Weights of a small transformer language model: 20 layers, MLP 320 SwiGLU.
Each number is 128 + 24 x the weight over its row's rms, rounded and kept within 0 to 255. Layers, rows and columns count from 0. Numbers have three digits each. The size before them is the row's rms in percent of the matrix's.

# layer 12 MLP up, 320x128, rms 0.0753, rows 9-80, columns 0-63
100:134110156159115111154143111153138126068139123103135100174116108112115124097101118063171119115137095163146146074092130111153119118140132124136117158153140101167101117120154150090121135102112166
104:126162101144136105120131118106149127109111144121093083221126136121126103160132139107128134111135143122103162115123168173089096084127128114141110144111141112138133101148122104142143130122116102
106:131145133147152086163129145135086124126119137113161145138080125079081137129146131113148128110165120149104117132113122137153141094114162125143104121153108137136122134140143123125097171127123122
104:157151137121099126155092123133170127123162101166107136157149105099080148099094106164139141135108139121096134126132178121154120096116106107159131155131128106121144114176135178109139158143124117
095:099143124128163110134171082116122087098101109117169137123137108110125102136081129147139117089130115104155111109097145117126114125115125124143105186149129136137125132178190173115125121144112168
098:175107142101118147136154162075139101117110100154108114127129137140154100107101103146135188124096146145068122141128119134131140099123137143176180130106105138146130128103111170142121139121173154
102:113128108112096112082154136137114131146119124142121107090097148116117133131096139153133172094151096101130137125100153093153087127116154135108100133170098127140168099145173101095072104160087150
103:113124191159099130092129093121140122165150132170151150134142141099110115146107148109133114159124131089136148150120103120145096111117121123170108158163094133151141157109087095188086110144184145
106:127136119133127174150116162131152134097105102114158174116097170125139110124110116112136091196094117131151137099132098149195125136132127122131138106185118159134116129127174135114172122101112143
095:134137129100149135145170129132171095150064102115099168129119131135166098086151138125138146125115151134080141164115100115107131116143120154123115117154118126086144151164110105152106149108142131
100:134064122140175138145158103145136126123112101128129083175083129131136133146153145122114121105085153119108113106074172127115115157104169144142112138143109139128157140092160080179139108121146141
092:097139170117161112091087121134131180105087110118110114135118134110123102134110133123116134113089147139108138133130146128116141122110116097135117139152100084105137108116139103104122156078150170
096:137139132134108120193131139129126115102140136195120109091123134139123120098142125109136150134122089088140095152119135026105149098142123127105118113131101136090092125112125105121119091118150126
113:109159103120106126143130105167137136128170128107125127127123137145123114097137108158121142123109149154125136127144131119175107162097114136155129090134156096101157166146112155156129183145150106
099:126132097096112092137135083120151078127126150151157149098108119099149142145132128124133159122086191075142177106132111089142090128154128130098138105164122136111170131126118126126146129130130116
102:076102118107162092095164126153114148134144181157149102141133143101108091115121123149127141179129148146123102106143148145121159117110124142128122178091099125173147158108137168108081156146075123
107:106144084134147157141155101127158094107108135138094091099135134156134099125091124088148138147133148130097138091120159125133118136188099165098088119161131123133105098139143124162101110139101113
097:120135156123114101100144118142130104109079143148122104143161114133177106126122173091155114144149118105127128134135116122128141163144138106156125136134084117114078151109158122072132121106089108
100:126131108125157151100140124170121118154143102101172165142150092155111138116134095147140136131109100122090128182119053155137054167134142100119110111144111191139116097137090140128148140132155119
102:130120142113119151117142089152134110112155135134137097087084124145144117123159099098144141142129182168155114147094129167174113108134099136109102161119147116172124128121168122075155097137136124
101:169133081117134145092135140123147141093165115126154134128096131152145188122113161115097140104137152136124156101155108177149141119146095105162163170128108141103125150124104127163142120130141130
099:136139135168139145182127146115188132145154125134131123087087127127159141175136081132139129131134161109134134122147094095118113121105144135108095130157137131137074140174144096162151125121154154
094:148122098108182130103100105137125109093148137135145108133135130143123152117110111104150148150130141142141100145129119151136170116156103088087131160109163129136150130128111167193110108105166100
109:148121098101147151195148143123112104135128124108140108128132113173120131093086141117176129105156104086146114122107079096155115183130174136149090111149068123101164148118123131099178128125120120
099:135117129199123132098127111132133108141135133115155095127130114148163108149107129108120077191086150142124123086147142142134096106146120105124151154150155144112109079108103141157081112105141131
100:150164109128097143124150124104163125133142187123122158101164158139130097124120134112120151113109077159117145157134156123136173166169057153149147124125120113130138147136175085135164150126081107
101:139140079133105137082100139125149130100128145146120130126116158106129171138103092131141150142158141134104139102138090148143169145105119151123134090140164160131116134078153103135104151165129098
097:097125138151123127166121125133182116124119122125154149120091143123129160119102094148129089151112120132154095187124117181127165112133110153129119157115136111124130138128113100154176135121155157
092:145127134168148133154170079177104113137050104132146134088107161120159128131142121137105136128097178109112150112103141136123129111102115145153105119136162102143134158131110122136118158094133142
106:115135145132150169103141083134130126092188130105105112129149170116099130160095142144136115141111141104098129116127130118126099190083128142103155166125158108137121119086162134147134125163133109
107:116108124129141139106132124124122110099126111169123117112151099103136113090123088124143136097147122149137108129104145144059143131122132162063120184138120193133120141167123140157108080146166094
103:108125114092147117155185101148092140105134123109171148172179131148144132104146096150124157134096146134159103150105118119133104141081113110143130093112133120125083106116132124183130118161181128
097:135114114116122068111122135165126095117073137103196142149137149130129104139161148137120128114098094161142107149137171120111123087116120127133165111121132133126135108130119140130139143126145153
095:108138142116115123126130103150099145119124133143163157171152111114136069157110164159093147125142101135126124067114108112121123119133092131117143115132151151114117142100106153149141179093117121
105:119165085140087131115145166133100126134132104131129133141117117112127109143057109123123083125144087128124105132103114160162127129131122160117100131095183154151110134125152131124124193110126151
096:132137176135122126114130092160092166181114137166131109111138092123132116126125128159136122136136083093142132150144144153100123139102157106143096117105138156133112124120092146127078112143086151
105:133158125139126104119073131092169124092123084149100140114132101116114126142109114099097135138121123120110115122127140082161172114167134133135130121115117112119146122107101133183127099166046136
093:137138131121129145091093118111109096105153158167133124132140114147086156178111147106094171124138094115188108106100110129166161132148111099181155106117109137128098158112092132115120128124125106
098:147123157120102112123137112138129141132097146146164090107144108129099169130121115151152112123164123145147091081097165130121136104103170127087129141103125142136137116140091146177132163155155090
100:144148159131153135134134143122164114132136080131088136119119161131121127101115137120145136136116163099104180167102123117157150124159112136131100135164127115111118128150113120136111093133170153
106:156109123120115154161139156097154159123155160154152145173126179109137119091125133131144118136137137137125131110140105117128143107130099138091131096163098143124133072148161088133121144108177169
096:136137118129120144130138155103158127093116134133116089128082120108121146123130078144146091109141148150174121134150138131122168128093133121136117100130146114144130166175068142141130125158118104
108:156061142109095119117092105092087115134125128125127115177143123129129090143177132106154112115095122154144110125119158117134153118118154080179139055158189096127123118068120147104152095125120128
095:119175150086139132118127097138117121089128084160114136089111136132101129147122133131132151152125115133126168124140147097083136171162140169109126119160102103128144103097142121172086143106161133
102:128153152117098127149158170094105162143063127105115154064084121133113137153153173174130124123109139133111122087122130185117158122132150139067174107134135150145095112105156134119157142135155127
092:131117115135131170142146114123113144121133118127189139101142146129112069171101135182121147113141128139082132134145185134114115134136125128139159102122096091123083155096143145118118120077155123
099:100095139089115156116146129144157149141135128144110130091109141110163155126141129117160055143163110126121137108137152105102113146130074127157123119122119120125158128135128115092147147155096141
095:151086113104121132179115084072100129154153147120100121148118131130137130089132110113068119121143104143103158138116101134119096125129159156153104134130118098084157091104127090122118081141122125
098:129123110139122147144107134171160120139118163117162153071099121155083134142127153107108095120133124120197047111112153110135107130110142171128103098111124124116121141128110154128132160124136113
095:131193122119141121132135094161166133160122170147113129110149078098145119099151159100122119138106135111161130123147119135130171124132174168128163166140093106119149139145118151129158138163169104
101:108111137108168109117146132135129142118162127111075101121094142121142165122118119138123107132075129163114119154145122109126122126116102129155104124129079103124116151174112086181178099149125177
106:103146148164125107101141111150128134140126136111144096164110087172144160202116164107082147124109161123117131115143122113156118155114164087139088165137115107135090117107177152101133155145134109
096:136086171104147107144135118125181143129164112137149108127115131129119168145097128080162127161179109123114154161114140139141097134133134142123103121136154163132146110150083113120132116118116164
104:138149098114087122157100101074078108110092111119147126107112148101078147120116101124131174124160134121117135125117119086081134134118116114128061101131135163140109119098105141119154162100070110
098:092114127150169099094138067132143196107121113093139132139118133111147120095139145134137136081108153103131087095129119132140105124155160120097121153171114119137139133128099116156082144146125122
106:127123134115118165142150120134151091147102083130142164135104127117144131142129113098125152128128117096171155109140116103147116070149109188123152114078132144130122086121128183122100087203137051
104:130129082142157132159117126162180097156132145155108143174159139113119179126146119066078110115130116104130112115121134094134071131134165122167076148113111122095125100112125122129146132105154115
106:129165133123140155132157211143146127092148128105144135106103146127134123144141088153125151141127126130166135188143185121142142167112130144114159108097109063132138130123125168112134135126116095
100:121104143197134131139134107074119145116115088106121108103143125099156081099092161146135160106142101159077145159141119117139111136147106128118169176118144118142140140122091106131105110121102126
104:129110143079158143152155101124130153154116121118086129133145118157150078137107130114151087144134109126160113105141151126140165125137092111142099114146149131141116102146113157140141105128119169
101:117090159099162133139155130129151090147150071135124099137118114142170141148134145135118090130115140139063131129138115182162030129143114105159156115160126122151123156113102094168130104122124117
109:114112140145160132076136129096138144087142132127141091157102154139127093115095157144170121125131133077105090146114135134109132126182129108152150112094119141118125128109117129141167159111114113
102:139212124126146130127140060121097156121064110151135109149111120140139101128108138132103159122116100165129147112141128090149154116116128083139126084135150172120113114123085156124099095092156086
092:145151111087113131110081107119163135155134159167142130138128138131102127108112122095101085121149101119155105108151105110112125095148113105161134150161153136103144117180119139126121100156079154
105:100115146164120153135164129132135143123102105114091121110119082152103125107169109172120129142137128125156175141127141155114149116148130137134132121094098098145105139103129125123182097189134153
098:164105143174122108162124139130131133119119141103137129165133149127157124110127121090133171144117142139158112112146109183122135105091140166129114052124122171137149127119101147113132149076137096
107:137087169116077167087141139139110125135126113113117117127149149130151148126140161128126156184180142128098161127096169134101130158115129135137148164111135074137130110156165077135112098126116135
099:098159100145141171126099095133132097114111171088145071177134124126092137131137057105148135128171162132147144136111110112130146135119128116106071130130127090147142160140080123111128091147152122
111:128141132156109104127108146152115173181055118088148121133139154160130113115100152136123102125112110112119123121112108120118091134166116115087102134119102160135104079145108162113081160123126112
099:123134133119094146089143127113110189108111122119117169115116124104139117151141113180118146114119146138166114151136139102175146093152117163134113151157092119124140129123123167089116161126164109
099:108144098116099112100149102099103112152106143116091148153160115111097167102162100117141125076116130096139161095103136112149135164108187153125119113134114113105125146104124151133117098096099145
082:136179136177151169149101120112109148145098086114139135137120158159118146089171128140108144142139096139149159143112155150164129149124120114132179112151156152145109089142122131115182125123123116
# layer 12 MLP down (transposed), 320x128, rms 0.0742, rows 9-79, columns 0-63
099:160136114146125100125118121106133123139124115100151156071126108166139126138164144110083136134163130091134113166119121147116122108128111125152154148115146109175128116141140110087146140142115121
104:143071124163136141144135104147091158115097111164130176086156150130125128122103163162112146140160124141146104116140122139164152143127121102123166103140123127168145123102160098121134100108132168
100:106123125130078124151109111159131125095163137133131132143165153174192195131120141097120136095145125128126182145113130135156097189141126150128120094161139122075133128131070155088111136109137084
107:141110149095150072168108125143082119134127116142166132148127077133159123152130124078164150095133137139081138152106157139144156110095082120141114116130137112106119112147143142150115100121116155
098:157089125106166100130111168116139123110122127135149155143121099086159116099120128176086127128160150138127122112107123135125129149133129088119128163144070141129139094117124147131157147164112171
101:131120097136155125107124123135170157126114143144102099157116125123102143137108172098159108109135146115149097074184141126110087108124143090133103129152139137189151111142155132134096126121136160
108:147153165135114144144097146137124114110142147131083135141157136117130135160104092176119131140134131091104116100139099153106136061117132129131094083167097137122149132085101149115140137104066166
103:177158182152144111182081147129130116155146117124117128116125152106128128143144101160135115159104162145181122095134098087117111132128121110126139111112112111169141131132140190158117162140101113
102:140160147142081109091119130144126129160140154125119097127177139171083131108153116078150146096116133137114111144108131124122065189108153134148158116099132127113111144107117148159118123127147126
095:105122120124117113109153154172121091128140116136123153118171122143122152142140111152125122074155123112159173161071122136135117151088140160165129156140122133057141116105158118157169112143110129
104:106077143121140128136104123136126126102136120111127115112113137149072130135151138122163162121107132100118113161138166102116146109100110105109116156089135114133163137080083154157120130143148148
096:161159084102100134145155128084104147178082138132111132112125142160105109164135149111106116107086130145115155141142119143133126182113108143170117089115094187127114082136126133132120121118124131
095:156126120159074126108131073116123135173129090126137077100144144113160126158134129129101119153139119131058109122079123160131122074116148129150137131145171130135119120134158155101093130123152115
115:149136170113107149104170141105157156125091131105144137094098146123121119175107110085174139155128105111112111125079089152134147142102117153145064151163121143107102119143147121127139132111139159
103:144130148113150145097132146155141098118148172154113155169147109105116126122102125146148137120123149106137096090103136144186148121182116138112114089154138119112127129127108092123153178152119089
100:075157077159101135095128134147151121129095156120179140103112137106126160148149145135099147158093166130123142143171145099141145152132086136117133155128154152203151088099142122137147136108088130
106:155179164128067126160099131123120161115095097132112137149114102148145134211158155146126133118150142124126118148080105147146125094147141151162096123079102157140125150143121117134109155139142142
098:164123117091122115128138156156121120160117127114125098108119113152082157127128110093114132111123108136147071151091101118124119147114176149143195106078138109049094113128145129122145135118162148
100:120191092103094095094183156181128119146118100143135140120140158113157145091129127100190116135148123167087104148115145144142121086130124114142116121128115141138130106134137132103126132122128146
092:156089118141122143123145144145111145132098110153108158108115104137151116102143162113133071117123119146136125141217138131161137123131136146124114147093136098193122118136124136072143123125101122
096:102173088133135149155166141149076120121125063113080140136126114137162177169129096149146158117159120130141121112148127138190152156132096116171150157129130142107096118123109119114129140143130142
107:107153132097111225151167142110175156156105109146150149116144121126084119130093136134134107138111156076114137112101122124115148174141111133139142149129124104068114119155157157124102124119135126
095:144108125166110141126162150137121147125136134137147154122153089132119131136129099115097111208088161091149125138130083166130112105115137130110076109148128163088107114119142148149140103155134147
101:172082120113130117129130138142081148141178153114152111130119091170129133111137153135110140165158155089128132136162134100084105112111113090113114138164117143151166136166146147147105103118119166
096:162113130118124141155108113137147130105159144126120127105103111166096110093107132077118130141149146117135123138186140151116128126125123156112132105105106114179149138116144090116136154149117154
102:142122132138116123118143144146090119086141096190115091128172102125147153085156107182135145115177187144112099138148169128135155113122135085115148124160142125150129140104116117154099106131152129
100:116110108107093143125096116125168138117177072126165109097155126118135132193123122139142114181115088124191156141164130135122131117133146158146171132134109147101110121088159119102126168140122153
096:115126137157164132151099092093160130137135096146121124130091140115153155185144140127105113155111133125184115130077129094138150147140122185155129174123119114182068139089125142133120115093131172
095:157135127150131093115147166144138124124091130116087147139152155139130141171115127108132115098160143113122136108101148147070155113184115128104133107128104130177159129106072153154109125127130145
096:135110094144136110106131121122126127092122065151156123124144075113163090116150123123129128102141118126073124129189150117153150089142110103150147118147123115195168143149139114126138116123148107
107:131135125111115100133121143138106128163129149115143154170113169118122102141126130122135141134153116194146095105145147154068129167120133125148098100142154101119151111120118150118112132136140093
107:159102113123110132147115092131141144182139113126143117150168115099146117102113102120095143138073103159170162112133120091067163129119095155199132113177134131130123114107129131151154116148117140
092:133138118142153140156153135144105106138129141140131135117123108099116143137116138122151111152124142122164155105073060146128141114137146125161141141096132145081182077120141123157131185137158146
098:123131175135166164118156136092195093158146121135126132113118151142133135173137154121126109118108139143131140162161118124142156116099155123103157134160198106111109158111128083111111139089125122
103:104157132119151140126123133141144109130153128139130117124142167120110207144143094157121096136141172079142143099149148108152125085105136142085087156137130127136173109118118156124132096109165118
097:107115125128152148114160128097163077096124116109121141126110117128149154142163121104081104077073119194105145144168118134139140115149094134144102142147110164119124134148183087151163136163164106
102:114141189137130107112128149113108134131134148139151117139135141101121124170123118102122124111095076130132107097154150096177115178112135110079124128138177101123132122116121157151150135125140120
095:116132107116162136140131129166146089102143173131117130130103085141106098110142193154083141101152125086133098135166144112125114092161137122160110123127099099177136117149109125116121138118125115
100:137105143104152147164146148102157168108109148138110137143134149078106098144121179141139116086124153132161116134140096110106123149191118093187099112125121140087121157081139134129128132151148090
099:110139121151132118115128125103147082095138156122154133094117101117123112106087142154143121107110119120111101140169113135119134127097139122125149144115140123115089139134134153097155143160105158
109:139108125109125102174126115163174191137128134113135166120106175103121168113063108125120120164138129144134121135100111144168107164133144133135139108121147132097119118153136130110143141135147106
100:119115117147123154201146148154120145141091151124106167139159121143141130146146113152118132133123159122134162104176148119133152116158154114133126166173138117131093125077150184146133159119101134
106:144112105131131108160119136131115098138123102100132110110131107160139095113130126159180102071126129110136150119158138125147118131130159118177111123099152107068119119096127102123127110101107106
094:139149116118137165132137117153133167108114075096113130132118130148120146146125120086150162146110132149160184157118116112152104140095118134124092126094169127079157113086133135107127139106119088
101:135156119114127128156158157125098110124112128146112136092138154119100142097133152156159087151141190119111102153150165130091145114124165127125109177119144114158090115131134131117116130150155129
092:081092137114103074159092164122115100095107159158127129151142066154103130150121107125111138143164151140156159128152145106125079144124113132136120133145136099149153075133148146116187167105121122
100:125115160146143138091132108118144150105109132129121148158170127126157123162120108137135128112124103072134087105118106086126086125108140125125145119132137127140127136123112151118087093144127087
094:140132138095092121111126137152124105125132110151128194114129108139140141139130156141148144141110144097157090115148145155116164118155120105107178131150116119103104151162156127112144141132153107
101:102124095112137109121123102128154150131115134138162127164124117111149115153084118130149128101113161116109140109096120157115109171141175150153151118117149134166139140136137149153080145117135128
097:118110143154124107140087121149172127127101084168125140132099109148097134134121144125177112107109115162132124112133107122156110122133142150144097136097161091110083139108144135145130125120097149
095:114132152130110151096146112115153126084113154166111124117158151142166133143135122141161108171119092169138148126116173117164165124135122146126131126150132129121132112120134115153153134120105169
107:138141151133140163120129134143104142141101113091102125088130128107092119139151087094147141142148127144098164145110134118144113094122125145154095139143123078100105156130132124133130107112126097
094:085114101128151142160143118116134129135141128122123139139087121131069170130091112078115115128145140110178095162139119162112123111123095140105103146134106149068126129094108091106143151126138120
102:117148129142120142137120135147098155147149135074119145137142144099133130096114136082144100137115127129131154115127088147164126128120129125132100135154127063173114136119137133115127097122113152
099:098168125076089118145141153133099110140122156173140129100125113128117101106138114115146126131112076138123125098103115133097141149101101146150122118116122128140106107123131102083106136180112097
101:101091101114099116155147110191122132145114098118130131148119098132105150103119114095133114133115143107148113149084148126168121088135141140123158132105155165103084142118105132151122119137102089
104:147105138137147153102142151155130110136131123162147106126120101124129084101111128121125140091122112131123127102131121116128123070120136135141088156054107151149157089104136143097139138145158190
103:114114114080100131127103147142116142139125147137077138116105123165149158102103081171185117150151139073155112129131104111117122146141181082121117133147134087114161162111093140128098128119145134
108:151125137059114142146107170131156181134106101143087151123103148136090130167124081104172148117100125128130090179081117107132140099100148077163120103149095120103100117133152119143090122114112113
105:080123101142147166162155101120114117128167133124138129132126148129126186144082128133108136122086118107094095145135129148122124119129119113164125154160192159152119133139107104085115123106152118
104:103155147144120107140095114189112086094140146153180095122158134156138132146118144111115125179130090157122129141109127142160172116127165126095117114146145163077152110120116116136067141152154124
103:166162103127084096139108168166083061111138090126093098068155110087115147157164103159126147131122111119137159117112150136135137075101130157130108150163116130144160132136089136177136146110109153
105:131098092125114170153125134098128142151109157144109100074167124116127103152191111088161130125137151096152104155081132138167136152104116141137128123077108115112097133154143137118142150107112116
091:113086111107141149127097102152131099132124132126120098145152118153092161116131098127087132113145109146099094155083076145155186114115203101135104135126133132067135133147129112128141118121105113
106:115132133113146120079131100131129103115108143101140163131128115172122143150147158066132104129116111150142160134140120134086120158134067110128122122097139161099147125105118162121104128122134134
096:183117102157092123156152157123147090093106130089134125097116131133115118142109133120126175135126128117139104134084112155141128115157153150156126125095123086189085129126146153145114151120106115
108:109106148083128142129078134131140141170109126140146124105090123158107134141087121104123150127096105143120146128095150124100086169111121150117139142141091167161124127126131112104089119119116089
100:076121105125156143132101108160154128186101141161150131103090157115111101115174097109126144121108087148161140080114136112125114131139110117137162104126147140125107153123136184133124143139075155
107:098137120131153124163118127152113122122177120133153132115140088124133103117151125113117130126126143112144124172128128115153131118119129122152121119128131104127141123120109108112131119092135135
100:052147128141098097158123115097129076181159123139140084133119113140117151099121104080153110132129118103094152163137081140121094156107105145152132107135144127133136123120155106132139107144117100
095:118141103123100137161094157141141153149101163136099096126131141123118093112140080159150141115104119119115117139053121128135142135122144123160142094104123129111100145121123140139129094136100146
# layer 12 MLP gate, 320x128, rms 0.0834, rows 10-80, columns 0-63
108:129160183114119105136114139114171099077146125155114104136159101107111156142099105111131131097133101090142115138145163111082128125085118073140120155112132130152102127145125152121135122186129137
098:144154113105119121109082126118151140137160125116113088115114169119141193138154119139139165100110136147184165115090159098121109159159116140112099077113147098120114120109116139137122121171188121
099:137143097100100113114156158154154099149087135160147129112142114146078140154103084138149098161118137100137147134135137137115154126168102149106128121111141149113082082128116156089096117113114139
093:106142090118142097154141159147124145146143148090149140119159124116113097176120136140113127153118153101058177165148151146120146138062125140077116129100139133105105110155124088142142115082171138
091:125132089107123129119117172143151123137138140100133109084094115087119124179114131125146099112115153079171144140163150124121137102151141150053149131119110145135168126131117120122131146114177164
101:136116167103161147095135129158085140132144121103125140125108121108161147128123149089113176160126110082079125123139107131134144111129130168167124127150098130117140101114135070120173146161171100
100:158118183105088129113165140112089158125134122144139104128086158132091105096120131128162154096085115068125135186104136135135117106153139150120122123125125142147094092114139087109142118094121156
096:132123154155156133088160122123120054130141127117133112134131093116136141128154164134159145098083157142154149120126135109141128094131132208105157121115111129119114094144118114124156127147164124
104:136137133142133101151132172136090138130161166130147138154145119126098164095172126126123164101149115054140126125115149158145144136135140135127117131104094130149137128100133162131144089160120115
099:116143147121137133178145085137108155137134178151129125117136102135105095121132100113213113119091158121138105107127116170123150094129143112140157152075124148129154151090087131128149113130124171
092:155112142119146137106125128110143126120125099079105060146113140117154167111087121128150152104151072159094072117151090135125141112130097102123070154152166101130098136094089116118114120142111129
095:108124091097164118108136069133155147172094111155145139124100113121130136113109176137096108170126131112105134120141125162148148140150126122150115131124113136144128162123104111178135147102085140
120:132137139152150111134156162094097117103137088080156120152138143148138176175127163080119091094103150105152141153143140142161110123119153160112142123130119064114101120150149135101154083100143166
105:133155168158118084122104142123123110141108127103101134127113095132105150122152157092123110085140075125116125146134129128159147113158121138129163075130095169091097130104118109154103091169143124
100:100120113125166138101157111119145135172164144134116094142136163119092177143122100137133141100158155092108135131097128178139138143129161114114109124103120116122156110147081126113137131159139148
104:136132139129105125074134147186069153156133170068117110167167112114129178127146159116087150109170141135118122070130117147154127117136124122139114125155153117137165123131127130159134181159120149
096:169131151101125115158120144147103110135168143146110095154106129112135150062157161124080138124099160107106146141100130108138148106131126144138089127115072129099173112134132096132148160164122113
097:141128134135137141134128145162145157104123151153114122161102152108133170142117110133124156142160162112146116109132121127099126137180148142121107134121106172084130124138141090164154135106152197
103:147126148131137127130111112132105083107147163115150111143084135156140137102108091107155165127128145135129143130068145165151140156128112129130065169119154153106115151118127104154133058134151168
099:143157133155113124162107095149094127144118149129082127139099131139097122167106107131153092130136066140115140129100182109125129131122154140152090083127127112104129086118138136088106151135130141
100:104134109118141129130153177121147190103171161125107125137087154123128150152099104129107166129139129138087142133113122174129150122103174167145111133126133108129122154119125132092125131138080103
087:147141119164128117160158066143107132127149083131156137124129167082137131132138084102109125118100135160133057132105120093149158150116113139113181137131126125116080113112115137169094117132105127
108:140161133074124115168131133100122093104134081112147139083143129127102203137101112086104097135092113121169111112082098153181128144098132145124118107152143106123130109125119128175138087089115127
103:176112164134120120109159133105091124136128164141172140099118129166120098157147134095119120156104154161110131133120126151139129134145145130125159131148151100138101103116078089132086111132124141
116:166104166148161081116158089144166136137129112175139133134132152118159141102111171115156150080142142129106158156108151155166078153119128129132127046099139130091124122168106125150132132157129154
096:158130115176173125114123148121123150129144138134132125119096136128121146187094089088119136138139124110137121150145140104153094121125129114154118088149114137097139109145122075113202073120143130
094:109105131115123097113094124124150102149117154157134132141122135113108146144125171117095096180117130157135088187135130173090145173128112148146090114097094143136142137106122097155139100122091203
093:137115144124132127123142089125182131144113134145110108098138118085140127156097155133105192159162108079131118102146092094123125146196114137143083109120088153144096092169098106109178151124120134
101:139123136149130104126131163160109125111181154095108127163126198114081156157092102126110114145129159086136114119107132125095133179121137152103147122122161148143091102098138120161130129135117133
102:167127127108121124132139108112157104135080115184152127091142138126127151134143103130125147117142145084161154117096128128134150145123145152112105083127100130112109158139092088143152116091117146
097:143141107077129115162123122139127082104151155142134138185142077208122103141096107127109106108121149113124125133115125089158130133149118168158108080115106134108123143130122102155090086078127116
095:090121143148131121117181145128077134159167138097089110132127128079129172162147089105102110130176108144132093112121115188133165159142112114107080133139126144137144083130145096141132081143128133
093:142114100102128141161133105141115112089117110159169146108145171092108158144148122095139094126157111118147091130114127098130150122129133120146137145146079119132102144114108132120125128116055155
104:138123123110140126121119135158126095131089102161114100125131132131137190109131140081076130113164111076157097108096105118132177132116109132156118096152141141099123148168118143112147138080114166
093:121133133160133137140159118095150115109159078125115129116121122133167136112142184105110157141119162129103133119139120130161112119120122177113159108160118122106102110150141097185115092124137104
101:123116111096128156135121109125144121142140144101107108149079145131133169144129144143143128132126083113123090102094086149134154127086166131094146117160144142123117116177130150111119119117141164
097:164161153163113111122177155128140159114125142112127134108116124173118126116146099106124147169162134109167104156129141090114171107140101115119124129105125150114126120099177120098120158108111144
092:143194145156166143144148122113072121163101124182140142161114133113139129143144085133087154148127143110124121138119119108127145110118152172089166124142122138119129090141127140106129146123125185
097:127137124127150093163116119092134095134127131110138158121100087131132123163119141114111128089131130132091123150163159102112177102115119119114140147115134124133126126144141109114132119136102145
113:150143114114116147096128141123100155128116167120101142173117111112139107173108096129124099108123146101167130108102096138143138134107116138149083144134149153118146106108131084133091135156092149
094:144155118109140119120116145151111085123111156142118114113108115118169131128090111136092080171127148120129132119147109109113128105095089106089086118085111119122138085105116096093115139095052114
108:127156107153103145133109150134128146126134140092123140123087160099103172143119108119077147139134126120162091143114138117127132127079088115142052134122132153100132127105166129157107159159104135
100:119128148150124161148138143125093072140143098107143053126091112115172149125133151125122099151154116074104151156115103155141109084117118128188143133119165151097102143171111103151123115101118126
103:137138120100097134144117157116100107120159184136167151084135174145090146153166144149116093159143143119125132127098151149166136121086120107121117132122151162091120094110137096079144122117132137
091:128158128128133108143155134130114143123093108150137122158136115152130122125131151131104112149146123105125116149145156182094112129089084146147186120126167127133135110161139138113154139114138137
093:134113195139133125105130150183139113116139118095162104096121132121124112153115147094123112190137128109148120150109138171102121136088116151139078163084131135121134123148162108110114062122119184
091:133128127120108107126179115112131116155150099070153102108144123151154173112145109097114090086093104115174097137132160138118115110145124130131127128201114116113141124132162121149121112148182099
104:129137137173083134170127110129094102170130146119139129150121142113086110076116107119149139104158121126117134110134112142129156132083094119108156135125070129125104184121116145086059109119087177
095:140145159133156138119155162104119181131159135146109060152116119145142140119085134128094108136142120099146155094144166141139088106135111149138111128144112149134106110169126060102095123100116138
104:135098121103118118091156116155152134143094166162106136126106109151144140136157156148156148173163098132100146128128130116137150090139133154117112123125144159126133128125153090173128126101125168
106:129139162120138134135131113134114115109147113143104149128096105143133161121157156119139119113127163102099168127118075127130140136109097156164128122134097096086073133122149136127107100193106125
094:136156108154100105138176112136078112136126136144065122099103098132132151133152145148100147121135132109150124080135127127142163092158152131135138124125125140108134131062130089098159136137128134
112:140133136111144136163136124159097164151118155130074117128065113131141119155103160148125163171128177106065129115140110144133126135138106094122115131108153152086124109118088129135165123147129108
097:144120144155141128136128160118109119116153066133116077137136133120184138153135153114124106108158099124107097160146097144131067120150124140128125107119091089109104110129074117143119086087148139
102:150120152157138094144117124195096125073136159123165131121105132144123145152126132130139110169113149137115131132138106157098145123084131143118088146141152118125149086130130140106151102129130153
106:138106137117154128166182127098128122123142144193138086132140146142136121154161144066137153155087125122162118146126121100148118118139116134138096127111133104097096095198142063104121121098112132
102:120171148136152103105136150132160157160173100081126140124150137190140169111080151141146153126116146080165095128163155160089091144107127143140115137123138121114104098131134117164139127136121157
099:131158111122115116098128085108075155120138162120101081129161102129105149115101153083105134116152101130135121108152124112174145101157166099117138184130142108101117188090118093154131166117137123
103:140137165116153113095123141131115076119133101106135145158129173154142131081092142142079127070128130137130123182110131153148142136139119119124141086160173159080120108150117152136161111135117108
104:159159088111117071138117091106122075138127145097094125135157143115119161118136117113150177141166104095147092105133181141125153063149131148127140122134117155088121143123116115141092149104126127
109:146087133130132132097156139110123108103134121149144139130114104170149101104099177129148130143112189128126120128129154198132173122150143142132155096184118138122096153141132116119192113135128139
106:114146159098153125147141105097071129122125105123137162132165133117081149104118148124140126113122124132136084100152165136101130126104126107137121133121159127085122146115093141111125136129174117
097:143149086134134128112115168117132139129113140149128082132101092097125127153136113126134106160133160131107105088099061084175147148109134147116125111105118168133130113127128114112142123105126153
100:160165128116111134155136119140116132126121164117128137107146128118108095067109145113144096121063130149083139133138125099151158125131091145151152112091139144077128169102135103117114119081112139
096:137136126110148122167112139124118159129150140144097086153121135136125125161115134102123163183104115127113101145145127160157138128126147136143133100119154114121125132094094097107088093141088119
098:123140134120121145149145105132105096089103138144129125126113099124101104100134133096131140099143163142123113122098100117107165133211133184140151140109141148109125137111124109140138149104094177
102:150127114076111144096122118088115147134129147120105101146166115062137125136112127124140135122149134156076082185105119147139147117110126085110115105103097110114127100165112092096121114084118136
107:170136135117125167102124107098076115117152110113111078139091139089136136146155139158139125153144111132145150153166090145122127112117137149127188107131147186129132117117082128121157100177121101
100:126125148133149114099145116105126156129151150163146051194133119140148111137136160128134151110157140106111140107132134128100101127126151096151144118140112098139149101187114089097146143167127156
109:167159107147141139153072153143144140117128128140163074159098146087130112154110125135141135143160116146081124164119103148135156131112098100136105153128133152112130139145109109149121107124084137
089:180125112122116116121116125128134178175102138133135128157092125119117131149142105123133129147164086118098160126144111129140196112107128120133102113092126151086129133130111088104099150125109143